{"d_mlp": 384, "positions": "learned", "beta1": 0.95, "final_lr_fraction": 0.0}
Each number is 50 + 12 x the weight over its row's rms, rounded and kept within 0 to 99. Layers, rows and columns count from 0. The size before them is the row's rms in percent of the matrix's.

# layer 5 MLP down (transposed), 384x96, rms 0.314, rows 104-140, columns 0-95
108:27 43 58 55 44 44 56 33 57 24 79 41 49 45 38 71 58 49 53 52 59 42 60 68 61 62 56 65 64 56 47 40 56 35 59 39 31 42 50 69 32 51 45 60 35 51 42 54 69 57 41 39 53 65 58 37 48 68 62 50 68 46 50 46 36 57 50 54 60 46 34 40 39 19 51 57 67 46 42 67 39 36 64 47 48 52 30 35 63 43 72 45 70 54 41 35
129:40 43 42 47 39 75 62 54 46 65 36 22 33 53 61 60 64 41 58 03 42 54 46 56 61 53 46 44 52 38 56 21 52 35 55 52 51 51 52 56 40 80 65 62 24 57 47 42 65 43 42 56 42 44 44 57 50 65 55 41 56 54 63 42 53 29 44 47 52 50 38 47 36 62 55 62 50 45 54 46 66 59 65 48 45 75 47 39 44 62 40 70 49 58 54 52
082:69 66 56 56 57 52 57 58 70 52 26 55 52 31 72 41 47 58 36 68 62 59 61 39 46 54 61 54 71 46 33 41 27 41 30 39 46 39 34 64 41 55 27 62 40 48 36 51 27 56 45 59 60 58 50 28 61 48 36 54 39 51 48 57 33 46 60 30 49 51 40 54 34 66 46 59 64 28 55 53 52 55 55 48 77 58 55 42 38 70 54 47 54 32 67 52
103:55 48 69 49 60 41 43 53 50 46 59 44 51 57 72 53 61 44 48 28 40 45 39 49 38 48 46 37 37 47 65 39 71 40 42 51 56 61 68 25 51 57 53 69 71 50 53 34 30 51 42 39 37 20 45 48 47 55 57 38 47 71 55 48 45 37 55 65 64 42 73 48 52 49 76 66 51 64 60 25 42 59 69 52 31 43 20 46 62 36 49 62 56 50 60 51
133:66 28 67 48 66 59 57 38 47 32 30 86 37 57 52 47 45 45 44 33 59 49 58 29 65 37 40 44 71 60 46 63 64 45 43 63 55 35 63 61 37 56 60 60 60 57 41 41 44 74 54 46 46 39 38 65 48 33 46 27 59 34 50 47 43 42 28 23 57 38 43 40 64 67 62 50 51 62 65 52 37 47 50 45 52 60 49 60 50 44 76 46 57 50 51 50
092:52 56 50 42 58 30 40 56 60 54 47 35 62 48 35 70 64 29 65 65 44 43 53 66 43 41 42 44 56 38 44 41 63 33 29 59 29 68 31 65 60 61 51 70 33 50 55 45 51 64 65 67 41 62 37 34 43 57 43 50 49 51 55 42 42 41 51 48 51 51 19 40 44 66 66 73 57 60 43 63 39 58 53 42 39 37 52 59 51 47 75 32 40 74 66 40
103:47 47 66 65 48 36 37 54 43 60 31 56 50 58 83 38 66 57 57 85 48 57 54 42 60 60 59 58 47 45 53 71 34 35 27 43 52 44 41 53 38 61 54 62 43 41 43 44 44 63 68 46 70 58 64 34 53 64 44 25 38 47 43 56 43 45 42 38 62 50 56 34 36 52 34 39 44 51 49 51 39 59 39 55 24 68 47 61 54 59 62 61 35 62 31 66
120:77 44 45 42 51 47 52 34 70 64 63 52 49 53 50 55 60 59 56 46 58 68 20 65 71 40 43 47 44 22 45 28 71 66 64 39 50 71 44 49 41 44 42 44 62 40 63 52 32 43 44 52 60 45 50 74 60 46 39 33 55 32 34 61 53 51 51 68 49 36 56 44 60 52 67 43 13 53 46 57 55 60 29 53 48 55 46 52 45 61 47 43 33 46 56 52
091:49 45 41 37 44 63 42 47 48 36 52 59 55 56 63 56 64 29 63 50 43 49 56 40 55 57 56 57 44 62 43 68 75 78 63 35 38 76 64 22 56 62 38 43 66 57 62 53 52 59 43 57 36 39 52 64 13 48 51 42 27 39 56 37 34 55 51 48 63 35 55 34 40 37 53 53 58 56 46 42 52 47 69 50 45 50 39 56 41 58 67 41 39 34 47 78
094:38 53 45 53 44 41 52 25 33 47 44 37 55 42 55 61 45 33 59 85 64 55 61 46 44 26 42 37 82 56 59 63 43 48 49 37 49 52 57 56 64 63 48 65 41 49 54 48 53 37 45 52 47 49 74 47 55 51 54 64 42 28 29 46 36 67 45 52 48 46 26 44 74 54 46 50 61 46 34 53 49 55 53 60 81 63 60 44 61 73 43 40 38 61 32 45
085:53 58 43 64 67 45 40 53 56 41 47 40 43 46 63 66 46 37 51 60 52 48 53 45 44 38 65 49 54 51 35 30 48 52 47 37 65 62 28 76 43 77 40 74 48 50 62 42 40 52 59 54 53 44 53 43 55 54 48 19 39 36 50 62 41 37 46 42 59 52 46 40 52 69 54 28 41 58 47 44 26 35 59 78 73 41 43 37 58 53 34 67 47 81 43 62
107:62 64 63 77 44 42 35 47 60 48 63 52 63 30 70 38 37 36 47 30 57 51 51 27 71 62 39 54 30 44 42 45 29 54 37 47 54 63 34 40 28 63 56 53 50 51 48 55 38 47 41 49 66 38 49 57 66 53 74 57 63 43 37 47 34 55 43 61 76 57 50 49 64 34 47 46 45 43 35 31 42 50 55 63 38 64 52 53 44 47 47 82 64 52 39 54
088:69 41 45 49 58 59 48 48 37 55 68 62 45 65 48 48 38 51 56 78 64 50 57 34 29 57 35 40 55 72 50 55 52 45 27 65 34 43 52 41 69 53 54 57 40 37 61 37 29 47 55 42 39 44 33 72 59 62 68 63 42 31 51 58 43 62 50 54 53 71 50 27 60 36 57 51 55 52 63 61 78 40 38 40 41 55 40 58 46 39 52 39 56 18 54 55
113:67 49 42 47 47 60 34 52 60 60 38 44 37 58 55 52 49 46 55 33 44 31 61 47 44 43 62 57 41 50 56 35 40 32 36 72 57 62 59 47 36 46 55 50 82 36 49 56 42 74 63 38 51 55 74 41 45 46 58 35 51 73 57 55 28 31 62 55 54 34 65 60 63 48 45 36 32 44 30 44 49 58 43 57 30 62 64 64 53 64 39 55 75 48 30 66
103:49 57 53 56 48 52 39 64 53 38 31 26 43 34 44 57 48 56 50 63 38 62 66 46 54 52 60 47 41 39 53 39 69 73 45 43 26 51 45 51 52 45 50 72 66 46 55 38 42 48 60 51 55 34 49 21 59 49 54 41 61 39 33 40 55 57 44 61 55 63 28 46 43 76 41 34 59 57 64 43 44 71 39 54 48 54 73 39 54 78 38 59 69 54 19 57
115:48 37 36 45 64 35 63 49 50 65 57 52 65 46 45 38 53 38 64 15 60 34 36 61 24 62 47 39 53 44 25 35 60 58 60 53 43 33 46 40 42 61 46 52 59 40 50 53 57 45 56 40 46 30 52 49 36 42 58 70 51 57 37 56 76 44 83 37 57 52 67 65 45 39 57 45 55 45 60 57 35 58 61 49 58 52 37 59 56 57 69 53 62 57 28 72
071:69 50 48 29 59 57 56 52 47 53 78 67 34 49 54 30 48 53 68 42 42 50 40 44 41 47 51 39 47 55 67 55 50 29 38 53 65 58 54 53 61 38 41 37 51 35 34 41 35 67 36 58 71 52 47 74 50 57 58 34 50 53 70 82 46 24 29 46 37 63 39 33 67 46 47 62 45 62 47 66 46 75 49 33 46 44 53 39 38 47 38 51 38 51 57 54
100:44 41 17 59 46 32 55 43 73 63 51 54 59 62 52 51 61 38 56 38 60 65 59 76 54 49 53 58 51 69 34 61 39 62 36 36 45 41 60 56 42 35 65 53 33 61 30 53 50 22 42 42 46 52 40 62 55 49 50 45 50 59 27 38 51 57 68 62 71 65 34 55 42 47 45 69 36 72 34 51 59 57 42 44 49 38 57 29 70 36 60 54 58 47 47 51
122:51 42 46 42 43 48 70 36 60 45 50 66 52 40 46 45 60 47 48 25 43 46 36 65 24 54 67 51 39 70 54 50 27 36 50 68 41 63 36 44 74 46 50 24 48 44 57 53 74 52 58 69 42 53 40 60 47 56 48 61 32 45 50 54 62 70 49 54 46 42 45 50 69 68 33 30 48 51 38 44 33 65 35 45 55 45 64 82 47 42 39 64 47 39 62 60
122:34 70 38 45 44 64 35 63 43 47 43 46 50 55 60 74 53 49 43 64 43 66 44 44 56 48 50 64 62 30 55 63 70 23 42 62 44 37 58 43 39 39 42 71 49 51 41 50 46 35 54 44 71 58 66 23 45 71 38 40 54 57 53 43 34 66 38 61 54 59 61 51 51 47 43 60 27 49 40 44 50 52 64 64 41 46 29 69 55 38 44 31 47 67 76 38
100:39 55 52 48 36 47 55 75 62 60 45 45 63 69 31 39 35 73 47 29 40 34 70 54 34 43 45 48 56 62 46 65 50 50 54 34 28 48 39 60 64 33 48 50 46 38 75 53 37 28 46 46 35 48 43 50 57 61 65 51 68 31 38 45 57 63 58 51 38 76 41 42 59 27 42 36 44 57 76 61 60 61 51 69 42 53 50 43 53 63 54 44 42 44 67 44
098:62 20 50 28 67 59 70 54 63 36 67 57 52 43 48 55 47 48 76 24 50 36 30 54 48 47 60 49 48 52 58 49 49 63 34 72 48 64 41 43 29 32 52 49 55 48 65 40 46 32 38 69 63 29 33 49 55 43 67 59 51 45 78 59 49 49 68 46 52 35 43 58 47 33 58 46 44 48 34 55 76 53 50 51 44 47 34 36 55 47 44 70 54 47 56 50
087:50 53 47 69 35 20 47 76 47 63 64 54 39 47 55 65 55 53 34 79 53 58 66 55 55 40 54 36 46 55 57 50 44 43 27 66 42 59 67 35 17 44 47 46 58 49 43 53 32 55 52 49 48 65 49 45 58 55 63 41 44 26 49 40 32 51 49 65 63 60 50 45 14 56 40 61 50 45 69 47 45 49 43 49 42 73 36 56 72 42 63 51 61 44 60 48
106:23 42 59 53 58 77 69 56 45 61 59 77 30 69 45 52 27 39 43 42 39 45 44 37 36 54 54 43 64 50 56 58 47 34 57 67 40 61 50 66 40 33 38 52 70 45 54 60 63 44 44 49 46 63 46 65 62 58 39 24 77 35 54 37 59 47 66 46 51 39 46 43 65 57 39 62 54 48 79 56 42 50 45 58 42 38 61 38 46 45 55 34 53 34 58 38
099:38 46 36 43 39 50 41 33 59 42 49 64 59 64 37 41 60 52 69 70 32 60 27 69 50 28 61 58 44 46 46 42 32 57 56 52 54 51 56 75 39 59 43 49 53 52 62 40 52 60 22 46 63 61 57 61 39 33 40 61 53 42 48 46 74 58 40 58 49 32 34 52 72 74 40 54 33 55 34 49 39 38 52 36 62 53 58 54 53 35 39 62 69 65 41 68
091:42 68 40 47 60 49 55 61 50 59 43 57 44 57 49 35 65 49 43 22 28 45 44 49 54 59 57 54 40 42 65 42 41 62 46 57 53 49 63 61 62 43 60 57 50 52 48 40 65 30 68 47 37 76 42 44 38 47 58 42 71 45 61 50 34 32 53 43 46 47 48 36 17 77 44 29 61 46 58 65 41 56 44 48 49 66 17 44 57 52 43 81 50 62 54 43
082:53 62 16 67 61 76 37 30 27 63 50 24 69 53 53 72 56 45 52 73 41 51 34 43 47 41 61 57 68 36 42 45 60 37 32 36 52 55 37 45 59 55 75 68 49 48 57 53 41 61 46 29 79 54 38 54 44 48 64 46 43 55 38 59 50 52 48 50 49 40 48 41 70 55 50 43 47 42 28 51 56 43 66 62 51 39 55 42 53 46 43 36 49 65 57 59
090:64 43 78 44 51 50 48 63 55 41 47 68 50 48 41 45 52 57 30 71 58 46 32 58 37 71 37 34 55 66 54 58 41 55 54 63 67 34 27 25 52 53 49 49 49 72 57 56 57 54 47 45 43 44 46 66 48 44 48 39 38 16 78 53 51 38 55 58 57 64 67 34 39 28 64 30 35 62 42 52 46 55 35 60 53 29 58 56 63 51 39 52 54 44 57 54
084:31 41 61 34 38 24 57 40 38 74 41 61 60 60 52 80 64 37 46 77 51 54 63 44 66 40 59 24 51 56 28 68 55 60 44 54 49 44 39 46 37 46 49 50 50 63 60 28 34 45 39 60 37 52 56 57 40 67 38 41 44 48 30 46 41 67 45 68 63 51 57 56 61 48 47 44 46 50 42 49 32 62 47 53 51 51 49 57 79 63 52 28 48 55 51 66
092:44 42 64 56 53 35 40 67 50 42 27 42 47 36 53 76 52 89 72 57 45 37 41 58 50 53 52 59 68 56 36 63 51 48 53 28 67 40 53 52 65 62 53 47 46 43 40 53 45 51 31 50 65 62 55 50 44 34 52 32 32 43 54 46 54 39 59 45 45 37 43 32 53 31 47 49 61 32 55 54 42 48 77 51 78 55 57 67 44 67 29 55 41 40 38 56
110:60 37 33 54 64 50 56 72 46 52 67 38 48 43 73 33 46 63 68 48 45 60 37 55 39 57 38 71 48 56 42 55 45 51 54 32 42 50 62 61 51 47 26 38 53 38 52 24 30 62 63 42 45 48 51 68 49 61 73 29 72 24 55 53 29 61 32 69 40 59 61 45 73 40 52 53 31 49 55 60 41 50 48 46 44 60 47 51 45 70 57 42 46 48 54 35
089:62 42 38 58 73 68 49 66 35 64 41 49 49 30 59 55 31 51 52 72 55 58 56 58 54 46 32 53 67 57 37 56 62 35 59 25 40 58 49 57 51 47 50 52 48 50 48 30 66 65 57 56 48 51 56 35 69 53 38 44 43 48 56 36 32 59 31 40 52 60 48 31 45 52 68 56 40 51 32 59 41 46 71 54 61 53 55 64 59 35 23 66 24 72 31 60
100:42 52 46 36 26 48 64 23 53 51 42 63 46 41 36 38 50 48 40 84 45 87 51 56 59 83 70 58 61 59 58 45 31 42 50 64 44 32 53 52 32 42 54 57 52 46 34 49 61 48 54 47 50 45 66 33 61 51 54 80 58 53 47 56 66 51 53 53 32 40 46 58 48 30 49 43 68 45 52 45 65 45 47 47 40 32 36 45 36 64 52 54 46 49 59 38
109:44 44 43 55 65 43 61 53 49 42 47 55 49 51 36 48 41 45 50 38 41 50 45 31 56 54 61 52 40 39 48 70 35 49 44 75 77 42 44 51 43 51 52 65 60 22 64 46 55 56 55 58 39 25 54 44 56 49 33 47 37 47 47 50 43 52 72 49 48 27 63 77 43 35 39 40 50 60 77 49 60 34 71 56 56 19 67 48 48 72 75 64 59 45 52 40
102:54 57 28 45 68 66 40 38 30 46 75 48 44 47 83 34 61 40 66 43 44 58 39 54 33 48 48 49 49 62 61 58 62 42 69 55 55 50 55 44 57 43 62 26 74 43 35 47 35 63 61 46 68 63 37 62 40 38 41 46 72 52 43 39 47 45 44 47 31 42 55 44 68 46 39 28 62 43 42 39 50 66 41 64 63 42 51 59 25 60 49 52 60 64 47 41
097:57 56 63 33 63 36 44 35 63 64 54 63 60 32 31 29 34 46 31 58 50 49 67 50 43 62 49 54 30 43 46 44 37 54 42 71 45 50 59 47 64 41 33 52 38 47 48 48 45 61 66 48 41 40 76 57 46 63 60 58 52 58 25 41 38 60 57 37 47 75 42 66 51 71 55 70 54 44 59 39 44 60 59 45 41 45 51 30 30 47 68 45 54 28 78 49
104:56 40 46 58 49 43 47 72 50 84 41 53 36 52 41 60 58 51 45 56 51 41 54 24 40 54 52 58 08 47 43 53 70 63 46 54 53 45 56 62 76 35 47 75 41 41 48 44 55 39 45 53 60 46 64 47 37 42 53 60 67 25 62 47 51 45 47 49 71 67 52 64 41 64 41 36 42 57 61 58 51 58 43 44 52 48 24 47 46 57 38 40 25 53 46 70
# layer 5 MLP up, 384x96, rms 0.254, rows 105-140, columns 0-95
130:47 57 34 70 44 74 60 58 63 51 57 44 44 57 42 58 63 48 60 36 42 53 41 58 41 45 43 61 50 32 52 36 39 42 45 52 38 56 34 45 48 41 36 57 40 66 55 54 61 44 27 30 51 52 43 60 26 46 43 30 57 24 59 60 64 29 50 40 55 71 68 49 59 55 72 47 52 57 56 60 50 59 67 49 60 42 42 35 37 64 61 89 72 59 47 48
095:58 45 39 55 52 44 35 43 34 59 71 40 60 79 55 46 37 45 81 43 55 49 42 67 50 56 39 37 33 35 64 79 55 55 50 61 50 48 37 39 49 44 47 30 77 57 61 75 50 52 22 55 27 46 26 59 43 42 64 36 51 62 75 31 57 48 44 50 54 52 64 50 59 52 42 40 47 47 55 48 53 55 61 45 38 47 36 49 63 36 54 48 48 63 54 35
101:40 50 51 42 41 61 33 38 53 39 51 40 69 48 34 39 79 49 57 43 66 59 53 50 68 64 15 40 58 50 42 55 51 43 58 48 57 55 41 39 69 49 43 38 61 50 75 37 34 46 33 50 84 85 36 59 32 46 59 46 52 47 65 37 41 37 45 49 31 47 56 54 60 35 55 51 38 61 58 37 49 57 45 63 52 61 45 48 58 64 47 59 55 30 36 53
128:55 21 40 73 71 52 65 51 44 44 46 47 44 44 64 37 38 42 33 26 43 35 69 68 46 61 36 57 50 51 46 41 53 39 57 40 41 56 69 68 45 67 51 56 28 73 49 41 41 51 45 66 41 64 44 41 69 67 41 39 29 76 43 60 49 48 57 47 57 45 35 55 74 57 49 58 63 50 38 45 70 58 45 56 49 34 24 37 40 47 48 50 46 47 52 36
096:51 32 72 32 45 31 60 54 36 39 32 48 69 53 32 59 55 67 49 52 34 44 48 62 42 44 45 63 50 38 42 35 76 48 44 74 56 51 56 72 57 49 42 67 49 55 62 43 41 58 55 42 35 49 41 57 60 42 57 52 62 36 43 42 55 54 37 64 43 47 54 66 45 40 53 51 60 76 68 51 23 46 43 58 54 66 53 53 69 67 46 68 48 27 61 23
110:59 43 36 54 47 51 51 65 51 60 26 42 50 65 56 49 52 49 30 54 47 38 60 50 40 45 70 51 40 59 29 41 56 46 51 51 42 43 55 44 42 69 48 39 61 60 45 47 30 43 37 60 58 32 39 65 65 47 48 42 53 29 67 37 64 42 55 48 58 33 76 52 62 78 60 86 76 47 38 50 33 55 44 58 74 71 49 45 36 44 41 37 63 46 55 41
115:34 56 37 70 46 23 43 73 27 59 44 47 46 58 57 41 57 50 73 38 49 36 62 43 54 53 52 25 47 41 46 60 53 47 15 65 66 51 31 63 53 53 40 50 62 59 56 51 39 64 47 49 51 39 43 39 34 63 63 59 63 55 45 50 59 40 40 46 39 61 40 81 44 57 26 52 53 65 44 59 46 43 59 46 48 54 41 51 27 38 43 60 80 62 55 55
093:58 54 65 69 57 60 54 50 24 32 59 59 36 62 64 32 49 65 48 23 37 39 68 59 60 57 46 56 36 66 57 25 42 53 45 47 33 54 51 55 33 57 38 47 50 34 41 56 60 45 43 41 53 51 53 48 66 69 46 57 60 34 74 69 50 46 38 32 39 71 38 32 63 69 48 58 54 47 40 40 48 41 46 46 41 72 50 45 65 60 67 49 77 58 52 48
099:46 55 62 35 56 54 60 57 35 54 52 36 60 66 62 53 38 38 47 20 62 77 62 45 49 57 46 44 21 32 78 42 41 35 36 64 49 34 70 54 42 28 54 45 45 63 55 57 32 68 48 45 44 43 53 47 52 53 59 70 57 51 50 31 63 25 51 48 56 57 48 52 51 60 52 54 65 42 59 69 47 31 53 64 51 62 43 65 40 46 77 31 49 57 56 57
088:62 40 31 52 43 31 61 46 52 49 74 68 59 71 56 39 46 69 50 50 50 46 40 56 38 52 49 45 30 50 44 60 41 62 46 52 49 41 37 50 73 40 51 20 75 42 46 70 44 37 62 50 53 39 42 56 45 37 67 57 49 56 66 50 45 42 44 47 72 58 62 22 52 47 62 63 39 42 65 48 66 57 45 38 27 38 56 64 46 35 63 54 64 26 64 34
105:67 41 46 49 22 62 70 39 60 56 50 62 43 49 43 60 54 69 39 37 32 50 26 43 53 52 55 59 56 33 42 45 61 43 43 29 26 56 38 48 63 62 56 42 59 57 66 50 82 42 42 61 58 27 61 60 72 57 55 26 31 64 50 68 48 40 58 60 57 33 38 53 21 57 35 57 49 60 43 57 43 48 55 43 45 56 41 48 34 43 54 45 56 54 40 40
084:47 53 32 57 55 57 39 64 53 45 49 57 40 25 52 53 66 82 52 33 61 52 43 42 33 29 59 45 39 48 44 33 60 47 54 42 45 46 47 56 55 44 39 59 48 43 34 72 69 64 51 48 31 27 51 48 65 74 57 29 50 53 60 52 67 44 63 55 71 52 56 41 52 73 41 73 54 34 72 51 54 48 27 53 47 40 53 33 54 43 34 61 35 36 44 38
113:40 60 35 58 34 51 44 63 64 47 34 56 39 49 45 50 52 64 42 42 49 43 54 48 41 50 63 61 45 19 44 64 58 63 34 67 47 63 60 45 30 28 29 70 39 84 32 55 47 51 54 46 64 61 49 47 29 66 39 49 59 42 46 64 38 48 72 60 48 67 37 54 58 36 33 54 43 52 41 48 31 50 45 73 60 54 63 48 40 63 37 42 45 60 73 47
104:46 32 51 48 35 63 38 55 65 56 43 60 56 43 44 60 54 56 69 64 48 47 42 23 62 43 57 48 56 41 50 46 45 55 57 40 55 61 51 68 33 54 68 68 49 40 59 47 58 22 51 78 37 63 37 58 59 58 41 17 49 32 52 63 45 60 46 52 61 45 75 75 37 52 43 64 27 57 47 55 57 41 43 38 68 44 33 30 43 65 53 40 61 53 47 35
111:50 76 44 47 40 54 43 35 59 60 56 42 60 32 48 40 36 45 51 35 53 33 68 45 55 53 34 59 48 46 67 41 65 72 26 65 29 52 80 44 48 48 36 40 45 57 38 36 36 51 42 63 47 55 44 48 72 48 52 44 54 47 51 80 51 46 60 51 61 59 70 56 70 52 40 48 31 53 56 55 34 58 62 18 61 41 51 50 75 48 37 39 64 47 41 50
074:51 52 47 29 43 52 65 54 51 42 62 52 47 65 66 43 55 44 54 57 28 48 56 47 42 41 42 64 46 60 38 38 27 52 41 39 30 60 60 44 50 39 66 59 52 35 33 29 57 43 48 50 47 67 47 51 47 44 54 27 64 48 24 53 46 75 60 74 33 82 48 44 60 58 59 43 50 63 58 34 35 72 64 38 66 54 50 62 56 67 57 68 38 57 35 42
103:43 47 67 31 45 44 45 65 50 52 56 48 49 33 47 33 57 71 54 62 33 56 47 42 14 44 57 37 50 43 56 63 70 40 49 68 44 58 42 58 56 41 58 45 52 57 44 55 67 39 49 47 36 40 36 52 32 61 47 59 46 52 54 65 76 38 45 60 59 67 69 41 36 30 71 42 72 60 37 60 26 54 61 51 25 51 53 28 62 61 63 58 55 52 43 44
112:32 54 56 59 43 53 41 64 46 37 46 48 38 46 53 40 58 51 45 68 33 59 61 49 57 46 38 41 64 32 47 53 59 55 48 67 23 52 50 81 47 46 52 55 69 31 27 44 50 70 28 55 50 50 43 49 48 66 54 62 53 46 43 48 48 56 22 68 40 36 48 36 59 58 38 74 43 51 79 58 33 40 51 28 43 71 63 41 43 53 54 42 56 74 40 61
127:37 38 43 38 62 49 56 57 38 42 48 76 54 29 59 52 70 66 30 48 44 60 56 42 42 73 33 51 57 64 56 53 50 51 60 45 50 46 29 33 45 54 43 52 70 33 35 31 52 63 50 51 48 51 26 46 61 55 47 55 54 60 38 27 65 35 33 49 63 64 49 52 53 33 38 46 62 48 59 30 50 60 68 72 49 40 51 35 48 26 35 77 53 45 51 65
104:75 47 55 32 63 57 42 55 38 54 75 54 33 23 60 53 58 38 72 35 70 47 32 41 54 45 44 53 56 40 52 32 49 36 58 52 67 42 50 55 35 51 54 49 35 52 38 57 61 57 48 56 68 58 61 64 53 43 46 65 49 54 69 38 53 55 55 66 86 53 69 33 58 62 56 59 43 29 31 44 50 38 49 31 43 50 57 42 47 46 37 49 57 23 44 38
101:44 40 31 65 51 31 56 58 78 63 46 47 66 53 38 52 68 49 69 45 59 41 46 53 58 56 33 60 52 28 38 42 60 48 55 51 44 55 45 49 40 39 46 65 43 29 50 62 33 51 57 30 53 58 45 52 23 59 56 37 48 70 41 45 44 27 19 55 58 48 50 39 52 72 49 53 37 60 69 63 17 47 56 47 53 62 53 73 56 53 48 56 66 53 35 58
088:49 40 57 57 78 35 74 70 31 43 38 48 52 46 45 28 45 67 47 55 48 51 38 58 65 67 62 37 58 42 53 32 56 66 46 50 60 63 48 30 51 48 42 66 53 47 43 64 46 39 42 45 47 43 30 66 42 35 40 39 53 54 53 48 52 52 52 28 40 44 51 81 41 44 45 32 31 47 63 68 36 31 71 53 43 64 76 63 39 66 58 56 40 49 50 61
097:40 30 57 51 34 84 60 69 53 32 54 80 40 41 40 43 31 58 41 46 39 42 87 57 33 54 39 43 34 53 50 62 39 68 52 58 52 41 58 34 42 43 54 37 48 48 63 49 51 45 58 36 48 57 57 53 30 71 59 45 71 57 46 54 43 51 50 51 60 54 47 57 49 38 59 76 35 70 62 67 62 52 41 33 52 56 47 45 50 33 56 44 44 44 34 40
093:70 39 65 47 46 82 42 50 47 31 37 46 57 45 47 51 75 42 24 39 66 63 63 59 53 61 54 44 46 58 48 28 51 53 23 47 61 54 50 49 53 67 45 18 32 44 35 32 55 47 57 48 49 35 42 45 58 71 48 60 58 34 43 41 51 41 55 53 62 56 73 63 65 25 46 46 54 55 42 70 39 57 32 38 63 36 54 52 58 56 41 61 48 49 55 55
091:60 37 51 59 66 44 67 47 39 52 52 48 59 34 36 32 47 52 49 52 54 35 31 45 54 68 46 61 64 58 41 40 37 58 42 26 57 44 62 48 74 34 63 64 49 17 46 34 52 43 82 72 26 64 62 51 45 66 69 62 64 47 42 47 35 56 51 52 45 42 43 44 31 65 52 29 46 48 51 70 52 50 48 62 53 59 51 45 56 28 39 59 39 52 43 59
081:53 39 35 75 56 49 77 52 55 42 54 75 41 53 54 46 40 31 34 49 31 48 71 24 53 54 48 38 50 45 55 54 24 48 50 46 35 48 65 36 49 58 52 36 72 56 61 55 54 66 65 40 72 59 35 46 40 48 76 33 46 60 44 41 47 56 57 50 50 35 57 48 40 66 40 46 44 51 53 34 42 25 44 47 35 45 72 47 47 57 65 31 49 44 71 43
093:48 62 48 50 63 35 67 43 67 45 43 46 62 64 38 43 17 57 45 67 48 25 72 45 44 40 49 64 48 45 37 70 54 54 59 54 63 60 38 50 61 72 40 49 56 44 35 42 56 23 41 60 57 51 43 40 47 37 69 58 65 54 52 38 55 62 52 43 48 57 66 51 49 47 43 51 38 64 18 59 43 44 32 65 65 48 60 52 72 41 20 53 53 53 37 46
087:56 56 41 56 56 44 40 43 49 54 52 66 47 41 50 55 50 41 69 32 50 46 36 61 61 57 52 51 37 54 48 74 46 61 37 51 59 72 50 52 66 67 64 57 54 67 34 53 80 49 51 52 53 49 64 70 34 48 28 61 36 68 52 44 53 34 38 35 31 48 39 39 57 45 43 51 31 49 51 54 55 16 33 28 29 29 56 61 36 52 59 59 59 56 64 34
096:43 47 23 62 45 53 77 60 45 50 22 45 34 53 53 40 40 58 60 31 37 45 48 33 61 54 45 43 36 56 52 61 71 62 59 75 48 57 72 39 46 38 79 45 64 50 60 48 43 42 51 41 46 44 47 48 68 51 56 59 44 59 40 46 54 57 43 56 36 52 27 36 64 63 46 56 38 50 79 50 72 39 32 50 52 28 63 41 49 40 53 62 39 44 33 54
097:36 37 39 63 53 57 52 34 59 53 31 63 39 54 55 70 50 44 43 45 64 48 59 42 52 48 57 55 68 49 51 40 66 48 38 52 64 73 48 40 46 49 70 52 64 45 40 32 33 61 54 50 55 17 53 66 33 42 60 62 62 49 46 53 37 29 41 65 67 36 39 50 68 56 34 10 61 54 64 43 52 49 52 30 47 38 59 43 78 46 59 48 37 50 47 51
090:41 36 37 59 35 53 62 61 44 56 55 56 40 51 42 44 55 70 43 50 30 61 69 67 55 49 40 44 44 47 61 49 42 49 38 52 40 61 62 42 50 30 59 18 57 48 48 38 61 66 64 39 34 45 47 48 41 59 65 65 55 69 49 35 47 45 50 49 49 46 55 60 45 46 55 75 58 55 53 66 32 63 71 60 27 37 55 57 56 25 29 70 18 67 40 44
095:62 59 27 57 43 52 47 41 43 52 44 33 46 54 44 47 69 79 16 59 44 38 45 47 52 46 47 44 52 36 36 71 65 27 57 51 45 57 34 41 62 67 45 64 74 65 45 43 48 48 38 49 38 55 39 43 32 48 42 48 34 59 51 39 39 45 41 44 62 65 71 75 56 50 43 41 52 42 45 41 45 46 61 70 51 58 70 69 61 34 35 57 50 47 37 73
099:53 45 54 55 81 67 48 67 48 60 53 57 53 76 40 71 32 47 48 28 58 48 32 47 60 40 52 57 62 42 63 41 75 58 42 60 47 68 36 47 31 56 49 22 65 47 57 35 54 59 40 57 50 37 37 62 29 59 53 53 46 34 64 34 70 54 44 40 56 54 62 49 53 45 64 36 27 37 41 59 36 60 55 41 51 58 55 54 48 34 55 63 57 27 36 50
090:37 23 57 33 32 38 63 68 51 35 28 56 68 65 44 72 50 58 41 47 61 72 54 54 63 55 49 38 47 31 52 53 45 49 24 49 55 57 42 69 47 45 55 55 42 34 61 46 61 20 50 37 50 42 47 46 44 61 44 55 51 41 62 58 52 51 43 63 71 48 45 51 62 63 48 78 63 59 51 55 43 26 40 55 37 74 59 47 48 39 65 62 39 30 46 62
093:44 45 34 34 54 54 61 61 45 59 42 38 50 37 34 59 48 56 66 46 33 53 54 57 54 55 51 28 49 36 48 68 67 57 57 59 36 62 72 67 62 31 50 43 43 57 62 68 62 47 25 49 62 47 36 47 22 38 50 27 62 51 44 46 56 45 37 52 37 60 63 56 46 43 73 46 49 32 31 55 18 54 48 54 43 60 70 42 67 51 49 68 42 67 38 57
102:45 48 68 56 57 60 33 34 36 37 45 58 51 49 49 38 51 71 58 67 65 55 54 46 50 41 50 66 60 65 56 53 51 50 31 56 53 36 60 56 57 48 46 31 69 31 49 57 39 52 81 57 62 51 42 39 56 69 40 58 65 62 52 29 62 41 58 39 44 11 63 65 30 33 58 52 51 51 35 50 55 46 51 49 25 42 53 33 50 50 22 51 51 49 60 65